From a checkpoint of a small transformer trained on Wikipedia.
Architecture: rotary positions, biases on query, key and value.
Training: a variant of Muon for these matrices, 140M tokens.
Each number is 200 + 30 x the weight over its row's rms, rounded and kept within 0 to 999. Layers, rows and columns count from 0. The size before them is the row's rms in percent of the matrix's.

# v: layer 3 attention value, 32x64, rms 0.451, rows 3-31, columns 0-63
# o: layer 3 attention output (transposed), 64x64, rms 0.386, rows 3-31,35-63, columns 0-63
# gate: layer 3 MLP gate, 256x64, rms 0.561, rows 0-5, columns 0-63
# up: layer 3 MLP up, 256x64, rms 0.482, rows 0-5, columns 0-63
# down: layer 3 MLP down (transposed), 256x64, rms 0.234, rows 0-5, columns 0-63
v3,095,138,154,166,176,202,181,162,229,139,211,175,158,212,204,231,203,216,168,157,235,171,175,210,197,217,236,220,172,199,210,129,232,276,252,169,136,215,215,198,196,225,221,204,185,174,224,175,170,244,189,226,207,226,205,217,208,245,194,208,197,214,204,209,175
o3,113,193,167,187,191,171,168,176,236,172,217,168,186,156,168,207,231,208,170,159,179,195,210,151,205,148,205,254,197,189,148,191,204,246,220,130,187,237,166,208,132,209,234,239,167,211,188,188,219,249,195,191,219,170,160,207,152,190,184,162,219,204,194,150,186
o35,081,225,253,243,269,158,230,208,185,238,175,231,207,176,225,127,229,179,240,175,188,204,201,178,235,188,174,162,182,181,204,227,200,146,202,210,200,210,232,179,268,192,187,178,167,200,228,198,210,180,173,157,201,212,250,234,218,145,232,172,162,203,171,201,197
v4,108,182,218,202,238,137,216,136,226,169,185,230,195,194,208,147,192,189,179,221,149,196,195,241,185,223,150,218,180,237,166,222,173,191,208,183,193,185,171,218,134,223,156,196,158,221,211,168,190,248,196,172,191,156,199,268,176,182,224,187,239,179,179,221,153
o4,111,177,195,212,234,179,196,196,198,132,178,183,212,185,208,171,199,233,206,218,154,147,239,189,155,212,217,230,216,262,252,206,215,183,180,172,201,235,198,168,155,160,197,188,212,226,171,169,159,220,161,193,238,247,166,255,231,215,218,242,251,228,158,206,208
o36,104,204,179,250,160,223,201,234,240,187,206,264,192,236,153,202,179,184,199,193,204,227,225,219,242,199,225,158,170,164,215,199,198,197,269,175,206,160,185,268,233,207,192,213,212,218,188,213,182,171,216,185,188,202,248,150,177,195,230,199,223,115,223,221,242
v5,100,224,199,209,184,240,213,149,156,222,206,150,243,205,218,204,177,168,244,222,212,233,193,131,213,230,197,172,199,211,202,243,235,182,195,235,168,188,140,187,163,179,204,226,172,196,215,182,223,210,191,222,145,161,156,198,175,172,255,183,199,153,171,204,135
o5,103,234,191,224,191,241,237,201,189,194,215,200,187,222,234,201,249,259,250,268,242,166,209,164,175,232,184,218,216,248,214,207,170,173,162,221,228,249,212,255,170,204,178,226,217,145,225,222,228,192,180,137,182,226,181,173,227,202,233,178,217,221,223,191,171
o37,100,168,212,191,179,206,160,194,208,149,181,234,203,198,198,208,242,172,168,159,190,204,213,234,156,155,242,218,191,197,162,160,206,173,198,181,194,198,188,180,123,203,214,209,167,158,134,143,168,160,195,206,261,242,206,191,161,229,178,152,211,177,212,238,209
v6,099,215,172,231,207,195,215,212,232,195,198,220,213,205,187,167,163,223,182,230,142,181,223,169,205,203,172,186,115,265,266,204,192,171,201,195,163,187,199,179,226,182,202,168,166,206,230,181,179,177,158,216,183,229,151,235,242,230,195,169,276,196,162,216,231
o6,102,189,229,192,161,271,163,222,196,151,239,224,212,189,186,192,205,168,257,245,184,151,200,181,242,230,212,189,181,206,181,233,165,205,222,178,174,184,232,191,207,257,206,206,200,166,165,218,157,190,205,208,198,215,233,177,228,220,214,179,241,182,173,157,292
o38,091,234,214,210,184,191,221,192,223,193,248,213,182,250,148,160,223,183,216,217,196,155,217,172,136,198,236,229,226,117,204,232,207,241,184,175,169,140,159,250,210,171,189,220,192,258,209,187,242,220,239,202,162,163,196,173,206,214,221,222,190,212,194,181,183
v7,096,185,216,160,202,197,167,216,222,210,144,235,216,252,175,196,184,168,184,185,198,185,262,215,226,244,174,237,163,157,216,185,258,162,244,170,216,255,167,224,184,161,227,229,191,203,175,207,181,203,158,173,170,172,227,180,240,212,208,203,205,231,276,217,205
o7,115,185,258,207,164,163,171,219,225,225,196,197,230,240,190,216,177,219,146,183,177,214,208,193,264,218,147,167,150,204,254,190,255,173,240,176,152,231,190,206,181,197,243,183,191,164,205,192,144,162,182,203,157,170,208,194,238,178,224,216,240,230,208,227,203
o39,079,199,185,198,267,162,237,226,196,199,230,234,170,136,228,226,240,179,230,229,201,211,184,194,197,200,233,214,266,184,158,144,152,252,188,198,211,195,224,175,197,220,225,201,217,195,235,174,198,242,235,189,208,237,132,171,167,213,168,186,167,183,223,229,167
v8,090,151,210,205,194,218,185,238,212,151,208,203,246,171,189,159,176,118,198,160,202,238,136,152,221,181,237,202,224,216,232,173,254,210,219,191,163,219,152,236,190,189,198,215,221,241,164,197,213,183,216,175,200,193,253,203,191,250,243,191,158,172,193,202,212
o8,098,208,190,169,211,228,171,228,289,203,178,185,195,268,190,181,170,210,203,208,217,188,247,124,203,205,206,137,207,210,210,129,197,176,126,197,168,214,159,173,149,181,199,199,167,201,205,208,236,185,187,194,181,198,235,210,202,193,185,174,177,180,180,157,190
o40,091,167,199,147,239,197,205,227,133,233,178,162,192,149,231,219,232,240,194,203,201,180,242,212,228,196,174,227,212,196,204,245,199,137,255,233,226,241,207,190,195,188,200,166,213,195,247,195,192,203,224,165,185,187,131,206,203,180,168,224,169,234,186,150,152
v9,096,216,177,224,194,244,197,234,227,230,179,200,202,211,166,193,186,158,244,192,169,161,191,255,184,205,203,175,250,173,158,195,236,165,204,241,203,159,180,157,200,236,230,225,221,248,200,206,181,172,168,239,201,215,170,231,147,253,168,191,231,227,160,258,160
o9,113,166,144,184,149,166,221,207,150,211,219,208,172,179,139,198,215,192,266,165,202,187,206,199,199,197,187,209,193,175,229,202,196,179,239,252,197,206,156,169,223,216,230,196,218,175,194,239,214,199,181,149,113,225,186,186,224,259,194,255,219,203,199,220,241
o41,079,237,161,229,198,241,208,165,251,190,209,172,214,227,187,204,244,193,203,196,251,190,180,198,240,189,131,188,180,220,174,208,206,191,235,185,210,214,225,235,235,248,141,200,201,175,206,221,217,205,151,125,273,215,204,204,146,179,191,143,201,193,216,186,219
v10,110,151,193,187,224,190,141,207,212,199,209,208,186,197,231,216,155,205,193,178,189,232,194,128,213,160,192,154,208,223,155,192,157,227,130,204,198,168,266,182,189,179,195,266,218,205,152,207,196,141,207,172,198,204,168,222,222,167,206,151,218,188,243,193,223
o10,121,204,247,234,218,177,158,189,188,144,161,257,154,251,199,225,230,199,243,175,186,223,181,160,232,211,193,189,233,192,163,234,149,197,168,223,209,180,223,123,183,207,200,157,200,207,153,222,219,188,217,175,206,199,148,177,200,137,187,172,178,213,179,203,220
o42,096,206,219,213,214,244,216,214,143,215,237,191,183,159,208,171,187,230,196,220,181,142,178,207,173,210,213,197,217,177,271,187,208,184,205,147,237,228,157,236,161,180,176,185,180,201,240,192,222,193,119,270,214,199,185,248,211,219,241,204,152,221,184,229,206
v11,102,162,226,216,216,192,269,167,189,241,199,199,238,137,204,187,190,220,197,225,209,160,187,174,185,231,180,214,148,195,194,144,211,190,273,252,199,257,197,199,179,171,256,222,190,192,205,166,212,149,244,172,187,140,214,224,184,175,179,201,216,223,177,193,202
o11,117,180,207,252,213,232,256,232,200,175,268,205,239,237,189,147,208,165,152,231,201,218,257,189,199,207,185,237,165,178,210,153,178,159,194,229,196,254,249,208,186,227,228,218,163,204,208,196,237,192,173,235,193,193,177,229,235,188,195,147,212,150,195,184,190
o43,082,213,229,161,202,182,161,168,200,179,144,133,177,177,224,244,173,164,170,159,202,231,177,155,235,230,223,170,263,200,216,230,230,232,167,206,169,178,180,223,180,220,214,164,201,210,169,201,203,177,193,246,221,176,209,201,190,237,274,231,184,209,191,210,252
v12,097,214,156,170,139,219,194,244,219,223,180,172,220,193,180,153,249,192,148,236,201,187,183,164,240,241,217,226,169,199,212,268,187,233,198,257,203,184,247,190,182,217,189,216,233,233,221,142,199,228,168,183,223,154,193,176,204,196,247,231,169,180,215,189,171
o12,118,222,190,226,233,174,228,252,239,194,183,204,228,189,223,213,224,219,190,239,291,184,261,157,277,242,191,202,239,202,196,190,214,232,238,221,230,196,195,208,243,169,181,224,217,157,188,230,211,177,202,187,230,231,221,152,203,206,154,188,177,174,195,210,163
o44,070,151,206,213,175,242,147,237,214,189,228,228,239,212,224,153,183,157,209,193,185,206,201,211,162,193,205,245,250,205,248,206,164,182,225,144,201,227,166,238,165,176,212,239,218,195,194,191,193,223,228,126,160,162,157,172,170,185,228,238,185,211,193,209,153
v13,096,244,139,215,209,119,191,156,188,171,247,213,161,182,170,197,155,170,241,216,186,163,146,209,238,237,227,188,177,174,160,197,205,179,237,218,216,181,216,209,191,191,270,221,221,185,168,209,203,210,138,210,210,252,182,184,208,170,185,196,172,178,179,203,201
o13,112,143,172,200,170,168,220,148,195,197,245,249,151,163,195,269,185,245,187,210,195,225,201,227,176,230,196,234,183,249,178,141,242,164,228,219,220,213,187,189,185,215,181,215,228,189,206,226,186,229,252,166,188,164,177,205,235,212,194,145,232,185,215,200,240
o45,074,233,216,178,220,253,170,309,193,238,169,181,158,210,195,130,201,219,199,184,186,170,266,185,154,171,237,208,203,216,214,206,188,211,212,155,221,204,212,182,214,180,199,171,223,210,244,193,204,198,167,178,174,155,191,233,226,208,227,207,154,207,167,160,201
v14,112,238,194,175,247,226,240,211,212,250,236,241,176,228,209,205,256,178,199,175,208,216,216,173,236,213,231,202,217,252,170,154,215,189,200,186,228,234,221,264,252,215,199,181,198,175,162,190,218,220,184,167,213,238,182,179,158,224,257,200,204,235,188,164,133
o14,118,244,227,221,215,252,256,205,198,218,232,202,167,191,242,182,216,205,266,154,183,207,200,213,211,219,258,208,180,192,245,241,216,195,213,153,171,207,215,252,139,161,171,157,195,236,192,176,210,196,203,200,180,230,163,153,183,218,150,192,225,198,161,240,197
o46,109,181,214,164,260,165,164,226,182,215,191,147,207,181,198,182,182,221,160,235,196,194,200,194,187,175,160,220,250,181,136,187,195,227,199,205,203,194,195,150,223,162,189,205,181,185,286,221,219,232,233,246,181,194,254,225,244,153,161,241,168,192,205,184,187
v15,094,258,172,174,172,242,172,227,214,198,197,177,242,171,239,138,157,176,204,153,195,191,221,220,203,258,177,182,199,229,192,225,148,200,233,132,178,174,204,193,211,230,182,192,252,187,207,158,192,166,250,208,227,176,201,206,199,189,164,206,184,140,237,176,175
o15,098,194,172,239,206,178,210,188,263,189,197,187,234,249,178,228,198,200,193,210,179,177,166,187,237,199,239,196,202,256,201,241,184,222,178,140,245,215,168,221,239,186,148,240,184,201,145,216,188,188,188,227,197,209,204,144,191,180,161,258,241,189,204,129,223
o47,104,159,236,245,182,203,196,180,184,209,193,164,209,156,203,212,228,208,222,236,279,199,199,173,195,227,200,203,210,213,230,178,183,193,232,270,199,203,271,209,155,201,258,236,270,223,160,211,204,218,178,196,184,191,176,187,207,222,198,183,226,249,238,259,189
v16,106,172,195,144,187,220,213,222,205,192,189,205,188,241,195,206,126,118,182,165,183,222,191,213,194,207,193,180,194,158,212,177,221,231,191,174,243,252,255,159,222,199,169,145,203,143,207,169,234,177,219,229,162,225,185,166,155,201,192,233,235,214,217,172,181
o16,120,269,137,177,197,156,209,157,213,208,201,150,220,209,212,153,181,172,168,141,185,250,184,201,195,186,204,170,211,169,178,242,173,174,228,161,171,201,221,140,204,214,207,178,244,168,178,181,260,204,208,231,180,208,228,236,191,241,156,218,207,184,231,198,185
o48,094,176,231,235,229,242,187,190,208,210,167,171,179,170,187,166,216,200,194,247,204,175,216,213,148,182,229,203,207,232,189,162,189,233,173,200,211,163,207,223,163,170,249,243,184,184,212,167,124,247,241,245,228,229,194,155,243,186,186,133,169,223,226,207,180
v17,097,148,165,186,136,224,196,174,252,253,201,184,206,180,199,249,181,171,175,231,237,209,205,206,220,220,213,200,195,167,175,193,223,144,149,146,222,215,178,284,243,235,184,209,193,176,204,223,183,225,213,216,188,130,215,233,193,190,218,198,223,176,188,169,205
o17,118,250,167,208,204,193,221,211,161,220,178,167,242,205,214,197,254,194,152,199,162,185,225,178,195,190,224,177,221,225,194,224,237,164,194,132,206,212,185,203,232,257,229,228,208,198,226,146,151,202,215,142,218,242,179,160,168,171,203,247,196,185,134,233,193
o49,064,179,209,139,184,204,168,196,165,166,172,217,167,146,192,202,161,207,179,151,261,185,180,216,191,144,142,267,187,184,177,216,182,273,239,160,191,193,224,184,165,204,232,180,198,195,189,159,184,197,199,223,188,203,170,245,187,231,192,166,197,184,234,167,212
v18,109,207,212,240,179,158,149,175,150,222,144,178,289,214,205,219,212,170,225,190,182,192,191,240,268,204,127,241,186,230,267,193,193,208,181,195,182,186,255,240,195,227,227,220,202,204,212,179,187,196,211,215,198,179,200,196,205,209,185,227,227,244,196,182,169
o18,124,192,216,196,172,209,181,224,205,195,133,226,208,207,150,197,195,153,180,197,198,204,282,216,167,209,228,209,185,186,180,177,184,235,237,169,194,197,247,263,179,175,256,259,226,173,179,198,183,219,184,239,233,240,192,180,223,249,221,208,229,170,237,252,179
o50,088,186,246,236,150,223,248,147,189,220,205,169,183,221,221,186,179,231,211,238,217,179,239,227,208,190,207,147,190,206,248,207,197,164,257,271,211,184,225,161,198,159,186,156,217,232,159,195,152,187,171,179,251,176,186,195,206,177,195,162,231,187,221,178,236
v19,105,181,218,209,192,224,203,175,241,229,176,160,186,214,154,176,188,197,204,223,222,197,124,207,245,234,165,193,231,239,206,170,165,188,198,213,145,201,133,196,196,127,152,185,216,210,187,179,239,196,222,166,177,187,173,138,182,224,179,237,160,201,237,222,222
o19,121,203,193,178,196,209,192,248,207,239,216,168,226,137,224,245,145,237,159,231,154,206,204,189,192,206,182,189,183,216,218,179,200,193,203,197,202,246,198,126,170,178,204,236,235,168,198,251,260,215,161,238,204,261,180,167,194,150,180,193,169,205,234,168,190
o51,090,174,182,153,178,168,187,179,187,214,211,167,240,215,178,198,220,221,238,155,240,230,172,208,221,138,143,182,233,172,184,184,209,203,190,270,209,233,203,224,190,224,193,189,250,186,196,168,112,217,198,198,259,167,230,235,213,209,191,244,236,198,188,172,199
v20,097,200,162,203,203,210,224,217,199,154,159,246,163,244,181,170,234,225,186,182,213,228,177,183,195,239,176,218,208,206,192,194,223,148,162,195,218,125,202,168,245,162,177,207,201,135,218,200,252,164,206,198,200,209,233,210,201,164,211,240,176,178,185,260,133
o20,095,199,158,248,209,197,125,181,199,208,269,190,186,172,239,236,228,223,215,191,159,200,200,207,137,181,222,212,188,182,169,174,167,244,144,198,220,191,165,169,175,181,198,158,257,184,223,216,244,225,208,200,149,178,234,166,229,178,177,177,203,210,215,240,184
o52,091,182,181,192,156,158,183,214,240,201,211,196,234,247,159,197,167,213,203,235,215,180,184,177,225,231,199,212,258,188,166,182,195,260,226,215,206,202,211,269,210,237,171,210,240,210,195,196,167,209,201,213,159,209,214,115,194,174,157,160,187,189,223,173,126
v21,091,171,130,243,212,163,162,195,228,155,251,214,262,207,214,172,177,222,195,226,232,214,219,197,189,207,189,150,192,220,175,201,268,195,143,237,203,197,171,171,228,198,222,181,214,212,233,191,195,241,195,201,188,188,225,154,197,254,206,263,190,242,234,203,175
o21,097,136,210,246,209,171,178,170,269,252,215,183,218,152,143,224,184,233,241,256,165,220,220,209,165,194,221,215,220,228,178,246,216,208,179,192,166,180,181,169,201,224,184,246,230,177,204,187,232,181,174,208,161,198,236,180,201,200,227,188,162,191,194,234,142
o53,080,232,209,227,194,228,222,189,198,209,186,213,150,225,186,185,295,211,175,196,182,161,188,209,218,173,189,204,196,193,284,211,166,189,173,222,197,189,214,156,245,211,167,200,217,238,182,201,212,188,248,214,227,248,240,231,170,149,177,144,211,178,257,179,215
v22,096,200,235,191,191,234,169,216,166,239,200,202,185,215,191,216,154,197,234,175,178,219,181,215,177,135,177,193,149,196,164,180,199,196,237,179,155,217,216,178,211,164,142,140,187,252,207,212,139,203,235,188,150,192,203,185,152,221,193,155,140,155,193,181,180
o22,102,239,185,162,267,212,191,155,181,186,174,166,176,236,207,212,219,196,225,194,223,221,174,185,241,230,161,171,164,224,233,209,211,192,226,229,200,257,202,194,172,200,202,134,244,200,230,172,200,288,186,231,140,221,196,202,141,218,200,201,199,185,215,166,201
o54,089,181,188,197,173,214,212,138,201,220,215,161,203,210,234,163,237,194,196,200,231,193,192,211,164,213,167,176,245,187,200,149,200,142,144,255,197,154,212,211,185,212,221,228,261,186,194,222,230,191,251,197,289,200,154,212,221,221,253,182,199,220,187,201,223
v23,094,217,201,220,214,154,226,186,165,195,225,186,232,182,208,256,225,191,155,201,210,223,198,188,191,175,213,180,190,175,214,224,197,142,256,186,164,232,240,233,211,224,176,223,202,194,238,230,232,158,164,239,132,210,190,115,254,211,220,255,182,190,197,201,219
o23,102,230,256,197,202,217,232,197,191,257,157,239,157,187,245,197,174,213,185,202,176,215,213,218,198,230,200,223,191,249,214,213,198,209,219,187,237,185,202,238,227,234,263,247,165,194,174,212,204,209,194,202,161,198,245,270,203,190,198,148,220,206,248,164,125
o55,065,220,209,163,184,171,173,177,214,210,172,206,137,184,197,200,203,209,165,195,207,200,195,224,114,176,187,206,225,142,199,205,189,198,178,225,193,238,253,163,144,173,168,149,194,226,204,157,227,207,188,219,234,138,213,180,159,193,173,196,144,240,174,243,215
v24,099,208,195,129,145,183,231,200,221,178,194,176,224,250,176,205,216,237,227,165,220,197,236,176,182,234,194,238,207,218,175,175,259,230,185,190,178,245,194,206,196,173,177,198,207,203,190,219,217,224,139,162,219,166,200,212,154,167,150,216,214,126,191,147,234
o24,115,224,179,190,213,166,164,120,206,178,229,161,258,185,247,209,245,178,197,233,207,200,178,142,178,205,147,228,209,181,222,239,248,204,201,238,150,191,194,254,219,178,228,232,221,163,200,218,210,263,178,185,251,175,211,187,195,165,208,190,196,185,184,223,201
o56,086,178,239,215,264,204,188,249,186,202,212,214,217,188,192,209,169,200,229,194,156,197,176,188,276,160,209,154,177,238,146,193,195,208,276,238,197,192,158,203,181,186,220,195,161,211,209,123,197,184,224,216,162,210,208,186,191,210,212,258,229,194,249,228,185
v25,099,229,203,165,201,221,216,200,197,232,231,267,213,205,200,180,200,188,199,198,224,153,183,173,160,141,210,162,176,197,240,210,187,172,179,231,204,256,206,256,143,187,200,222,183,150,180,247,181,196,197,261,235,202,193,161,204,190,200,244,201,172,211,266,147
o25,110,218,237,168,199,230,246,198,148,234,210,170,191,203,154,238,172,193,149,212,215,133,191,177,265,217,224,202,212,195,175,188,198,193,172,261,228,210,251,168,230,192,177,164,157,232,206,169,212,193,162,192,196,196,167,206,238,216,170,160,224,250,224,227,164
o57,079,184,227,235,209,187,177,235,179,207,159,240,207,195,223,153,235,180,260,214,228,262,152,204,193,184,219,188,179,199,161,174,145,270,209,203,216,170,219,195,209,187,214,239,212,136,233,128,214,222,232,219,171,231,170,196,204,206,164,204,154,185,220,197,199
v26,106,188,229,154,185,222,214,239,187,181,220,252,231,218,171,213,203,274,232,204,168,161,113,232,188,179,209,176,200,181,201,169,243,197,221,173,152,173,190,182,176,245,181,180,208,232,217,182,147,191,186,204,235,186,174,186,221,189,254,179,215,214,224,163,148
o26,119,229,150,150,228,166,244,216,189,235,218,201,119,215,149,218,206,177,226,173,171,142,199,206,220,212,153,223,183,176,211,189,205,233,189,204,136,206,168,159,129,185,177,221,189,227,190,182,183,208,137,191,211,189,228,205,160,186,201,181,176,191,241,204,205
o58,084,143,214,222,172,224,145,187,198,168,218,219,207,164,244,211,241,166,148,180,273,202,226,172,206,245,232,195,194,221,273,169,185,192,246,207,185,206,223,191,239,177,229,200,222,197,227,183,257,189,255,213,143,215,155,188,198,220,215,204,191,188,186,211,218
v27,091,221,174,203,191,192,212,153,217,241,153,243,207,195,144,142,175,128,242,183,275,167,239,228,199,177,215,228,205,185,223,241,161,189,201,200,149,188,210,229,169,207,169,178,242,198,193,207,204,201,205,238,195,203,212,214,263,216,164,172,169,223,183,170,205
o27,114,158,179,199,202,203,188,140,188,245,150,164,219,197,196,213,203,277,180,146,212,181,243,195,252,259,161,158,181,200,227,205,161,192,206,163,227,170,250,243,229,194,182,207,205,193,227,202,181,167,242,192,220,216,192,199,245,205,192,176,251,201,169,162,211
o59,090,216,212,141,190,228,201,222,241,219,271,133,249,237,191,180,183,189,189,206,207,209,173,161,220,176,220,201,188,179,197,154,227,215,229,293,196,186,238,165,206,200,236,207,204,246,209,199,242,195,192,216,161,170,181,202,224,237,222,218,148,191,171,169,188
v28,100,176,247,233,152,204,184,227,225,196,186,244,205,201,236,193,244,212,238,191,204,261,195,195,210,212,228,203,199,213,201,190,167,225,200,250,217,200,184,147,219,238,235,165,219,232,198,288,220,237,169,218,146,213,130,233,228,206,225,212,177,231,201,170,222
o28,111,256,207,205,204,251,173,181,235,204,219,223,206,195,181,223,201,185,205,165,238,226,154,215,202,251,172,190,245,201,237,193,145,193,202,222,192,169,232,183,202,218,227,185,238,212,156,232,187,127,251,155,226,207,195,228,139,210,265,178,164,230,208,218,212
o60,087,178,138,191,187,144,248,196,248,197,199,171,164,196,222,220,244,200,203,193,196,194,227,190,186,209,145,204,192,169,139,215,225,132,230,245,205,209,164,177,229,199,151,196,200,203,193,259,201,209,170,165,195,170,248,223,145,169,166,230,233,199,227,187,210
v29,101,173,162,216,178,199,192,246,159,244,137,175,198,209,212,153,169,217,246,193,191,205,222,194,118,179,207,225,218,137,191,184,194,195,217,209,208,175,186,261,227,178,197,200,246,181,198,197,145,228,169,232,202,200,148,236,178,255,208,219,215,232,175,220,227
o29,121,208,169,179,197,195,207,171,196,215,206,238,212,165,200,216,227,148,196,160,210,204,216,246,264,166,225,141,202,152,235,217,215,157,239,241,226,206,224,217,212,245,270,195,188,199,194,190,211,253,134,195,184,210,185,164,196,181,216,244,223,240,149,181,210
o61,075,176,247,212,171,230,201,240,227,165,219,240,226,180,201,252,235,199,182,195,185,172,254,194,196,272,207,212,206,252,200,218,142,210,203,187,166,213,157,160,188,174,156,236,195,203,159,189,238,160,202,233,225,191,227,243,156,190,205,207,226,163,191,231,147
v30,116,196,182,186,163,250,182,190,233,163,204,252,227,168,170,214,215,185,207,199,178,184,194,179,183,198,226,255,214,148,167,189,144,197,198,219,248,164,251,211,189,130,195,189,143,282,211,194,198,191,251,264,189,203,192,206,196,226,191,220,234,194,190,183,202
o30,124,214,172,157,160,269,202,223,142,185,173,205,212,181,176,223,267,165,196,173,195,264,231,137,220,205,187,211,207,158,198,183,172,190,225,227,193,168,209,150,246,191,175,235,210,251,245,179,223,189,230,225,172,171,190,189,221,206,185,190,176,188,155,171,194
o62,093,213,192,274,180,182,240,158,251,182,172,209,183,196,154,202,124,221,158,227,232,215,220,287,186,206,209,155,161,213,171,219,181,199,205,187,182,183,226,211,193,222,209,189,270,190,189,247,197,181,187,211,185,162,192,200,214,195,181,153,200,190,243,233,211
v31,094,205,162,181,200,222,215,221,189,177,213,173,203,218,183,209,141,169,164,181,252,174,220,247,233,129,177,229,190,180,250,161,232,204,265,200,224,156,203,146,204,197,236,173,204,230,217,225,220,214,200,158,251,182,168,208,172,163,254,190,211,157,195,210,213
o31,106,193,133,212,216,194,177,240,232,173,165,111,138,211,214,217,163,190,203,237,243,204,217,241,249,212,150,172,165,199,153,222,205,205,222,220,206,171,170,210,163,182,233,206,192,175,225,162,227,221,228,178,163,172,212,190,202,233,194,201,234,173,213,185,248
o63,081,249,201,175,194,227,192,180,229,199,167,190,207,152,224,198,239,171,273,224,184,197,228,96,168,200,231,234,187,246,216,190,196,241,193,172,159,164,186,197,223,183,181,208,206,169,188,202,219,159,218,213,202,185,201,237,162,244,240,254,197,188,183,222,237
gate0,109,252,216,149,216,208,225,186,188,228,149,187,176,224,206,202,182,209,177,231,227,171,234,201,198,178,205,220,222,221,216,203,131,123,166,211,196,181,208,190,218,181,207,200,174,251,187,202,229,260,187,214,244,280,171,236,148,208,199,156,230,174,188,189,171
up0,120,249,116,174,195,159,165,186,151,251,203,190,230,210,246,181,212,166,164,205,230,118,176,197,194,215,234,189,198,214,188,146,223,188,223,204,162,184,227,205,199,229,217,219,245,189,238,211,222,195,204,231,188,216,146,238,210,208,185,210,198,139,190,171,196
down0,111,268,263,225,213,155,226,222,231,196,243,246,182,222,156,188,144,251,219,207,216,173,187,198,202,217,214,122,215,215,188,179,180,221,205,179,169,170,216,223,196,233,177,260,209,249,227,202,151,225,200,179,206,231,241,196,205,170,211,216,204,177,243,203,191
gate1,109,188,191,227,226,171,207,233,207,209,200,192,175,165,228,220,184,210,212,206,220,203,164,269,187,158,197,168,202,198,228,262,170,140,187,224,253,176,164,156,205,231,164,191,196,164,222,177,197,125,200,196,150,225,159,255,204,238,191,191,252,178,221,172,193
up1,107,247,227,180,186,188,171,157,188,230,209,193,245,207,174,140,236,234,233,223,219,256,177,130,210,232,198,178,208,227,193,200,163,187,243,237,199,197,242,220,221,202,232,212,242,239,164,168,215,222,179,155,203,231,183,179,117,208,234,192,199,231,199,198,187
down1,115,259,217,206,192,256,166,240,199,164,190,237,162,244,211,241,228,221,224,195,213,184,170,242,178,268,161,202,180,200,218,162,175,138,206,179,158,175,229,162,212,214,193,207,271,203,142,183,187,224,193,217,235,183,208,196,181,203,155,194,201,192,189,240,223
gate2,090,215,209,188,233,211,163,150,167,163,184,214,202,143,227,171,201,162,172,173,214,226,155,260,182,154,169,193,220,207,174,201,206,193,210,225,184,204,207,202,208,270,269,195,180,116,195,185,185,159,160,173,237,200,225,215,215,211,207,244,178,217,182,231,227
up2,078,220,186,185,189,223,185,193,231,272,215,207,231,218,236,198,207,250,168,161,238,195,191,167,221,238,244,176,184,201,209,203,173,185,184,207,157,143,232,208,214,153,208,251,191,213,185,216,160,279,210,201,146,211,209,203,185,158,236,151,198,180,180,148,172
down2,100,262,166,237,270,181,215,190,216,189,175,265,190,184,195,242,224,135,207,157,233,221,165,222,202,238,214,163,165,233,171,225,253,204,185,192,208,197,197,199,191,190,205,189,240,236,224,154,203,214,213,240,206,212,191,196,184,134,187,239,180,154,203,191,167
gate3,131,168,150,153,194,210,187,169,253,217,158,209,206,193,147,152,166,253,177,139,149,213,135,247,219,201,210,219,162,245,207,190,216,182,184,235,223,213,142,186,198,171,172,221,184,176,189,187,173,168,198,203,194,187,153,231,191,213,240,230,207,212,211,225,217
up3,126,211,228,173,158,248,232,199,204,177,204,230,193,197,130,217,195,155,204,195,247,217,214,215,209,252,230,226,230,200,173,171,234,166,201,241,278,176,188,235,224,259,170,199,189,219,177,243,218,221,228,239,242,183,168,208,216,229,201,188,246,227,233,234,199
down3,106,224,205,182,230,216,128,295,152,194,219,192,244,209,204,196,165,192,161,232,226,238,191,174,191,177,190,194,226,196,259,195,167,195,189,249,217,228,196,212,211,221,207,171,141,235,249,193,203,178,165,187,170,195,196,211,234,186,223,247,227,166,162,230,191
gate4,102,173,226,200,210,234,195,198,219,174,162,201,199,231,185,179,212,250,175,189,235,221,189,240,174,199,231,191,239,260,181,224,154,219,132,241,231,251,223,190,182,258,200,184,195,178,208,193,242,201,192,216,227,208,173,212,201,258,207,128,151,233,161,171,223
up4,108,258,203,183,234,220,174,195,214,199,194,125,203,160,230,159,215,183,197,186,196,185,159,179,173,204,190,220,217,268,191,205,224,179,234,253,218,256,247,172,192,192,192,201,231,159,201,203,247,227,197,204,198,204,209,247,132,240,188,234,178,237,213,215,253
down4,093,182,166,193,174,178,235,178,183,135,222,205,222,159,235,229,251,184,212,209,169,224,206,157,217,228,167,239,160,210,206,182,208,207,180,198,166,190,220,194,189,231,190,168,172,211,164,225,236,169,239,183,242,107,176,167,215,185,186,192,205,202,122,164,188
gate5,078,197,162,220,158,150,242,149,223,187,185,218,179,204,148,205,216,183,197,226,191,184,174,182,187,182,234,141,216,166,223,191,175,211,208,212,183,190,206,169,227,261,226,184,174,183,222,173,199,219,214,137,263,162,182,144,175,223,237,192,174,201,259,159,236
up5,086,203,243,207,256,201,217,217,182,231,195,212,183,206,235,230,151,264,138,223,160,214,234,195,263,239,209,234,201,191,210,166,213,156,177,188,196,220,190,204,192,161,185,169,162,220,235,218,238,197,208,239,165,237,167,263,186,192,178,236,179,207,165,227,161
down5,084,190,209,209,171,251,149,214,169,175,213,196,247,235,227,206,194,177,229,195,231,240,205,217,183,228,199,186,232,227,158,182,199,210,193,172,211,212,158,140,204,187,192,247,233,217,216,221,201,194,158,189,132,255,106,194,169,238,176,157,181,206,223,223,197